Weights of a small GPT-style language model, trained from scratch on English Wikipedia: rotary positions.
Each number is 128 + 32 x the weight over its row's rms, rounded and kept within 0 to 255. Layers, rows and columns count from 0. Numbers have three digits each. The size before them is the row's rms in percent of the matrix's.

# gate: layer 4 MLP gate, 384x192, rms 0.112, rows 81-102, columns 96-191
# up: layer 4 MLP up, 384x192, rms 0.117, rows 81-101, columns 96-191
# down: layer 4 MLP down (transposed), 384x192, rms 0.0801, rows 81-101, columns 96-191
gate81 094:204092139109090112136177098205110113162117120172131182171116144218163140144135067157173064135165147168150168112148117117042141123117187107162130156125117131105079146135128126163148110114105171206131148137102167132092097108113124143163149075081120131116146087124156107137084126117101124063
up81 095:125100190103123186107131061081111078132124136157151169154099083124177129130120105117099125188093182153065160103127067077151122092128115134152089163126174106103136129116148137070141228124114159116098172123200071117132184091127108122125121117130156060140124076115125147090071154133147141109
down81 095:148125076233132151142182132087113128067153143147084092098148165131146134145135134091161176126127095129123085111159164111125134117147099146109140142102162200119183115099137139096160085189156139079131121136064144164094139114086153144122138180130114168135089157135093141185137119048136138157
gate82 099:161163180097130078125145184177125115184151148129143149163080188098104148078105123145076123167156128149127057082110111138108129113071181105176139127086200150126104119132097104132076131159157087188116144089140120135120107148154122068141129110097114104098165092186175176095051112124093067094
up82 097:181132095111085094131112120146096127135124167156114136094121140134092161120113172094126132162088104115095134185120120170148114192030136112140094105134156089145117135148112159126101169144094184107107101102132126167081116170140111138141079139108188107103092149111154056142070126131114111113
down82 097:156140124060176161122173170123148090149209112096107125154151122138119136106147113128146113129168132148134097136152152078134093176100135137135083161173087133142234116106107064118060112174145096074104078083146087157115128058222160158106103104151094145119185038128145176156149148100173094061
gate83 104:193200191099101141063152163103135153119124138139118062147163164130151049150116194135162091147134125114183145162170155140091117130074149178186129128157134142161049122137106091191136134111118129123120177081068142141137101099074129134149078125099190151080133132114148184160157139162162093151
up83 111:122110128147135164129123073147131070093172101131124183120103072155097143111199149098102153175094131131083142137112147155184143111134164170219198172118154129104150095178115128087079171182131174058151161134169070143164136146159109145131172207124100076184129133133119051107138177142104113135
down83 106:143134124153118101093133139075119114108139125136090102086107127160095107171164105139122150185108120082138164194181180154098150134038162141158125143139145110075130214147164161125098140157136142154133108125139118130106103135140122116124189106068152079086146164093113129084159145156193087081
gate84 102:129116091163152114097130145156115142116123136126143120051077137142125122179148152075136112176148153147180106159123049141153141116109130123156130127181119136147098104087123159089062191095122151093095157155085108098104126145180127127098157147104090141117114061155085180126107097121161127072
up84 096:145115095136175142114111146175141110146142160113113129077077114102149158102093149084104145204163129123119049168096106164120110128105113097102140096160153139139144193085157084131129148044124092092077124105099139117082107134152171150134182204098151102167061058118185118059077129132101106094
down84 100:144163202113101136162107112156115123075157119185137082205154147113089117135156123145163078123083104112105119112133163123110105098149080178133139178086126125129100075170133178194162084145115100146174165166152122106134133120063076095130143127144108188093200192146140149182153123114093138155
gate85 093:155110138125160153110138151098110125116125159125117165161125159110095137071092124185089137089104105133140210107176207152132143144123111107147107145133142186130136140173135108129061139128144150199097209094146131164067110136150156146118115061123108090077134127169102049145113135147170115091
up85 085:146133126106134158159104164139136160135129152086131162094131193193173217175178172129177168132109112060144082208112174071127073150080088167129145126094149107114110092158139132161149138063130091070095087095120131087131125119109171107081078170099148146209168134091102160163124117133102150149
down85 089:087117094157158112187195167122109130100144144108074160143130107144107130131136131170118096142125144181148154095135128147094103125105091119153156127122153174149145145185151067077143133143137115188184160123176102201122134096120125166151144102146083117064091087121201071113173153167173096157
gate86 099:167173106102109137110091198112133180055122147068069121141111116146128114105148155103170103087190148111158102172159151158121111101119110133121160133180115142127147115156073125149112084161138094150137146090119108114116100169079177095119141091134150134095136074166118157080133138172140111066
up86 104:160195099098143199145084169188117143082116205093066130103111119145117183124092201118098090089115151122182139194105140126103143168164102102136106086159113094124172092183103135108143117095151122141143088136133081089122105141092119125165118142140170135113086084179060130124150175144187133133
down86 104:111106175170131100084074137138120161154067072118150138099108139078147147131079152174178099120127109113126165160088127119070164116145179093132093122140136115105120111127113159165105071102130104122126106131099138053144124101195080117123181087150120086121144120073101120149125102147103118130
gate87 104:138148152128106143094116145066088184121150152148196088102131106165151132206087114173078074068132197127075152057138096103091098080131113187212189142128137127076140120145080097124158099179152177159121233122100108135177108116136089187109134123093125142122100152103111172146089127158070104147
up87 099:099079087105165094134091119144112109105092021072149144114135161165122133090157110137152185176118093107155090090056090128160141139146125131137134104121136136160130179104106127103116116107175123022167095129150160152087165134136138145116161086110072113183138083152131110111096116097138155087
down87 102:138156109167051108139158126138118093111153208120148136178133161077130150186095122117089159173091149142193106131125145137119127085107149153213174165107094085122178111128164065085156107144128109176109123181131094163069115116137121117204115133123147122095124108075169046146109127097093099099
gate88 101:147118162152156147075160065136160162129091101128114077051146131104175108135114126142095089088142173110173103170166135066105154115144125155141166159160160170134111158170096075182144157135148185115154096084105080141172052088132120134111113148097108148114166073130120114105124071154160107127
up88 099:109150155122192182104122178087173058140124125143129139167067179150066108097122137094173147123120136153184143171142143117166063144188102091125088159086155157118110125140164193106108113133091101129127113123103151118137136131117202107115102144143148068121182081110115197128127106124085102163
down88 103:091081143136145174113181127112131132187118092097109111086095098133154169123077134132141108201083134115115083110085111185126152103091148197081119132144187111115126114127105138137089202138182167145183159130131121115203077098095094104168084166152108190099135054151141088070135145138112112127
gate89 103:132143153169114074150065118139091165124168098053123083129122127150131074148083158130131158093158097128110103161091113153114076167148145135174120152163115205100114115179109089141085082145138184059135139107152128182146078088143157134109130117106124126163113098193121167109128104139096113126
up89 103:065141157164125141181083080057091108144113144124163123152135154129128090142161118154129119131070119144152101087116192150079105122114113113176067121140123203078150129142135187121095159088106134146118108077130123153116092159069113145105133053189128160125121112203112094092150141126098130137
down89 105:168125104109155118127115116160216143131127094136104198138163118127115083146160127090172108130118110100111146156159136136172064131110136202119188143124156151126140128119144086164107136148114050107044135119100090100124127102149143109124062170172124078135141120185100115173156094139186153135
gate90 103:141136102077130115117147147136142112071112080160151089172122145164156183141149171040122140118163112114119103126113101099127075123130156111080177145132139157092095112111096105092153085105089152103113181127138160109121108225168128133093116167087193222136113112152124144123060118164083096146
up90 110:150163130091140134167131166136163142109133103097120175153110147169134128134124147052136106145194117139089112148112081060110130168172107058088165127112131163084151130136123170121153132043083110115137154165154205127145148192167118146118129107153191206186145108109138109114089117127080136169
down90 100:140145134152114141118063146185140140140149232098107145106145121082160152144108112208136141084115081156126140129128169151149111169125133193155133094071143142165168124161146118186079128149137118117147109110157151187124091066074117071155123097160056045124131145127153127175149159099187133089
gate91 104:127176182113131171050092156117097140138113092160182053158130073139133096117167100105146155131143196132129130163183151105113065145076174147141175157110137153098118088118130145128174090106118099127172167113161167105129146180110162057154086111136188122156176119188096093126095106147098130141
up91 104:114104065066161158129101109136068087138153118178157165117131145125116122128146105123134093150090105180115192113087136098173147089081084150164155171096086140172065143139109123113180130106113087123136088152109046102143124157138094094103134123143212114085173130180126110097104113115155131117
down91 103:100158180169149078103133024119115144086057114092070097084089120101188126108100148114107123086206163128104088127104131093100161113178185151105109057118162104077071132152140149105142157107127108155192163133105159107133089143100116148176092083108138177144101147167143105092171085102115123153
gate92 102:121131141119106134166174105148144171077100150125114106160114142140164153111128074090148096064168171151149116080095172122085128182122187046130149176164129148167134133220106149110094096121099154130131136066096068112115036153139192097107124138084100066114123146137127178190089135146073099102
up92 102:167071138112083107180146123155164124192120143153092117080152131158096148143124110099180129199074117165143092158168113146138109101096124113133099098110085171142085140176099133189056119126135096168123090134053073153071145104143087194144121130156185111132149209151085087147141114111113132143
down92 105:160145112104111127116074079117132109131098171150109065118119124111071123087139185106137214086108125098071154086174097119104142121142145132147162114105133189132095095094085133165173124119075190165118148154121131169114096175097165163108110116135113101107070123121136135087127152132069133106
gate93 100:173155094139125117113117130134115177147118170116122119169144071189129111096112138110119150103145122144134159134113101099078090048170158159148114148175094123113117145163129130143131058183115151194169163156125133131152131157078135077127096152126085132099090161155019081142118151134068063149
up93 105:135140062082143158121117125142208124163139181168115117122161117119137202119129149110078128129121094153110089184086080086107181182097100125116124081106137141094120135107091188120124161131094113152076116133098184106126090084141141098078132199120158155112070119124115118074145138162123103100
down93 108:112134161153118141138161134149042196128147158125175118111129156078098167147140051179115159122107094110139157106130158124157134146149146148149143149098104111099081140139146164142140186104066096101168130142125118129137121119159085144162125084066142145170135148154171119130125139083145118107
gate94 096:186135201140106105170100131070150150137152146161159128156113114202144143223135161147156173077086158139090151151115168160113088091165079117151157139138142097189134110102065150135128081117159172200114119077130131107093122126157135103114135139116139100116123158149137109171100108142079109139
up94 099:068167102170115183088173094168117134140138128112133106113131173092178160101105120120123073187171128162158133164145094096132169131076154153122116073141121158091109145145126089107151160109110096067082152150155153107207139122077122144111125123116147142136081111138121161059095091149139125084
down94 094:148129165130166085159127146119146139129090093131116151148120164130105130107123153150131141138126184063133100137095128108185091112139122115105127137082121085178095209132143115170112145121081168141139146108165147189126137149129091087116131122149179143182134148171113137118138131125098134139
gate95 101:097160134166103127071060114068083113144158063099123121148181161056153108116244109135129179070156139088116133077095165119111142105123154148108165126160159150135121149142112082109165126115178138094202177145146108133176103102132137139085108158118115144160111092136172161112121140161135070128
up95 096:116167072035059130095095104146153150173112154170139116109176124090123159129124143190149135101152102131161086154168125117150151173156147140118111139125163115135092233124085094136082146102091128111077152133126158139151126086136159156115112086130146124119083103150153121109093075121171075135
down95 101:167163130195142116103139169127046090164127180148113143106153116090129152184123168165116111105114130089083146130158161094101164093133143118115126072189108087129151089130103141135146124095162081137167091172136150114183166155082079153092149102130173101150122111145123218146143117141124155108
gate96 101:153160104168092092157105145102142156129112131116131116163171145153127086092183077119145132108117178172093142128160149180113149148103079172182157118195091134131144087116094119146125152130124148094150076118129057144124147167126137098127083176111104107134123110179071099111076113178054066173
up96 101:149146169141074117131137122037142173145115149063112090126137124139223126129132124161086096116128166153063146125141106157145128030142079157131150144158136151111168124108090059114094134136152155156149092094167081105137146105087134170103124136140135064117170037123132136141116090155130099185
down96 095:100115108156124130117124092161116102122129135155055089090127104095126205130131139151132081079180116104062081132136115125180134124119104140146113134182174142108123113061102221093111123168139130125106145105134157094156105155123091114105111072146174171125136123081177123101077118063103175157
gate97 099:132155130121077136126096134136069129138083096162098156103180169135127117138169100159165123138082229062128095111128209101084153121115152184084097103154071139143129137139110101184171152151185124086147089119126108123095106105157165188127134137124151155149187102116140085153108103156125109107
up97 095:159136090122163155179100120103126142150131118170161107151083182138162160139104084101146131179097156121107113126156106137105145131087145090162106090109077110167117123117122094193196149135102125164136132135104120133074146122107154112148159122088191175112113161102126107125111104160095120154
down97 099:135181098111094100091143142122084110136164089102087125104183158142212130133143082134112076120105079167180111159157095102145129154127104111116136111121103120072142123118149174093059105157092123160069110141090148137151077113104105129142139104113062096125058062111157222164146117125182158111
gate98 105:184070091150089167105165144203166118114149172130127100093117088195053192073106150084155162149112124114167115176167100137121124142115162072121190167171116175081110133124111161166138125125135128118083138116113140194110039139140133121082147115125090108125162079148202119109142097175093123086
up98 105:194150175117101083142117133096124185107048180121088148083124122182085131176140190175069180113156129143099091197097095137130155104133164129153137118117138094124167158106144156170146140104093126091137171099072163118100212168147152124152124137125151143157142170134064120169123080151175118097
down98 107:122163177208148213141115135110132082153056123146209086171106090122122152144145152142086144104108185139094135147142168143069092191166086123095093112177160154087118119113133161134180110141114162134147103115150155121129175112136123124183217090191057085098126103159102149064094123146120129140
gate99 100:189077227178084108175086184128173136106114108173087155123185157134137080159163180149138110149127123168099145128155207118095094144152082134211150167120089132128128164163102142175130065156143133167135130098147121033126087132099152167118114121120135129121189157180122143102101138154089120116
up99 101:135170071123086149087137109137165111115175108102129191133116064084111128172087125079096152073116147108133135158159102146155130156041140098149144107135209094168092128042090098126144113090134137094113173132098172163189132110136116077101093181147165144156141118052070109160099090116127100161
down99 100:188120170126148164115105093086174126133064159158103120138136126126186151151154182145131164115147125102099144072171188078102103130181132166144127163145146157074127162133163107199106111125126126129179144120141077081043100096145146143159156152167108093110094119200091097140152206135125163125
gate100 096:115158140123178140117169186071121144156110077093165114121119179092097134104144109155058118123102150117170084166133116137136087134139175107168141144122073181187078150107149114075123145113111119078153135106120130113153115143147150108139137124122150162176102082152155157132095135130105106088
up100 091:118161102114127230074092127150101121097159137123145166144126110167131151076109090060122098082121125100189153117111148094125118179135151141103098152149108089150144131090107097147114133178142117046110092164105140147110141098125101115131089129114161075082098204074179114139123143130155126145
down100 097:096157158160079106117164182143201152133138137121102133114096137146078149132146156204147131158099111126127148103100169131092177109127125155153090165208095137138103135101201161148152159109180163149115157129105081060167149150167107133134140121121140138181098147145127108133141113120168153123
gate101 094:109078102111107091178154156141144146132068099124130091138092147141142107177091149187118098106185178051148072158128136156145107127099136126125157173115144119103143134163093142192127161154118108162062173111171078146086097088164160134113155174117082193105162155156171160112136108111146116111
up101 088:138125120155109096111075105129149166157159147133087177099170167179150132158132133127090155190103121150121158152159128160113115114107163107087138093160150157134176146042095078151152121163110158115138152187072129081120131122101181169106144158144099128107125124125104143173118094140116088147
down101 092:175099153122099180135145137143124103119051113126142128154097122088068095128148159115207143127147096125136081109138122178132100136140112124140096170087111148181173165135155122178100122080095049102116136119164133098109096157154113173178131114136150101158137057101186116131154159132116121079
gate102 105:138190141133105123113115136133162157113178081166139119135119114125146159093152109096128201068130102138151104114152108125110139209177185152166185124133133128152123093102096127113153109158121146135135148120166143143098119138117142138093081149164096151148065075137160123107087182121116109141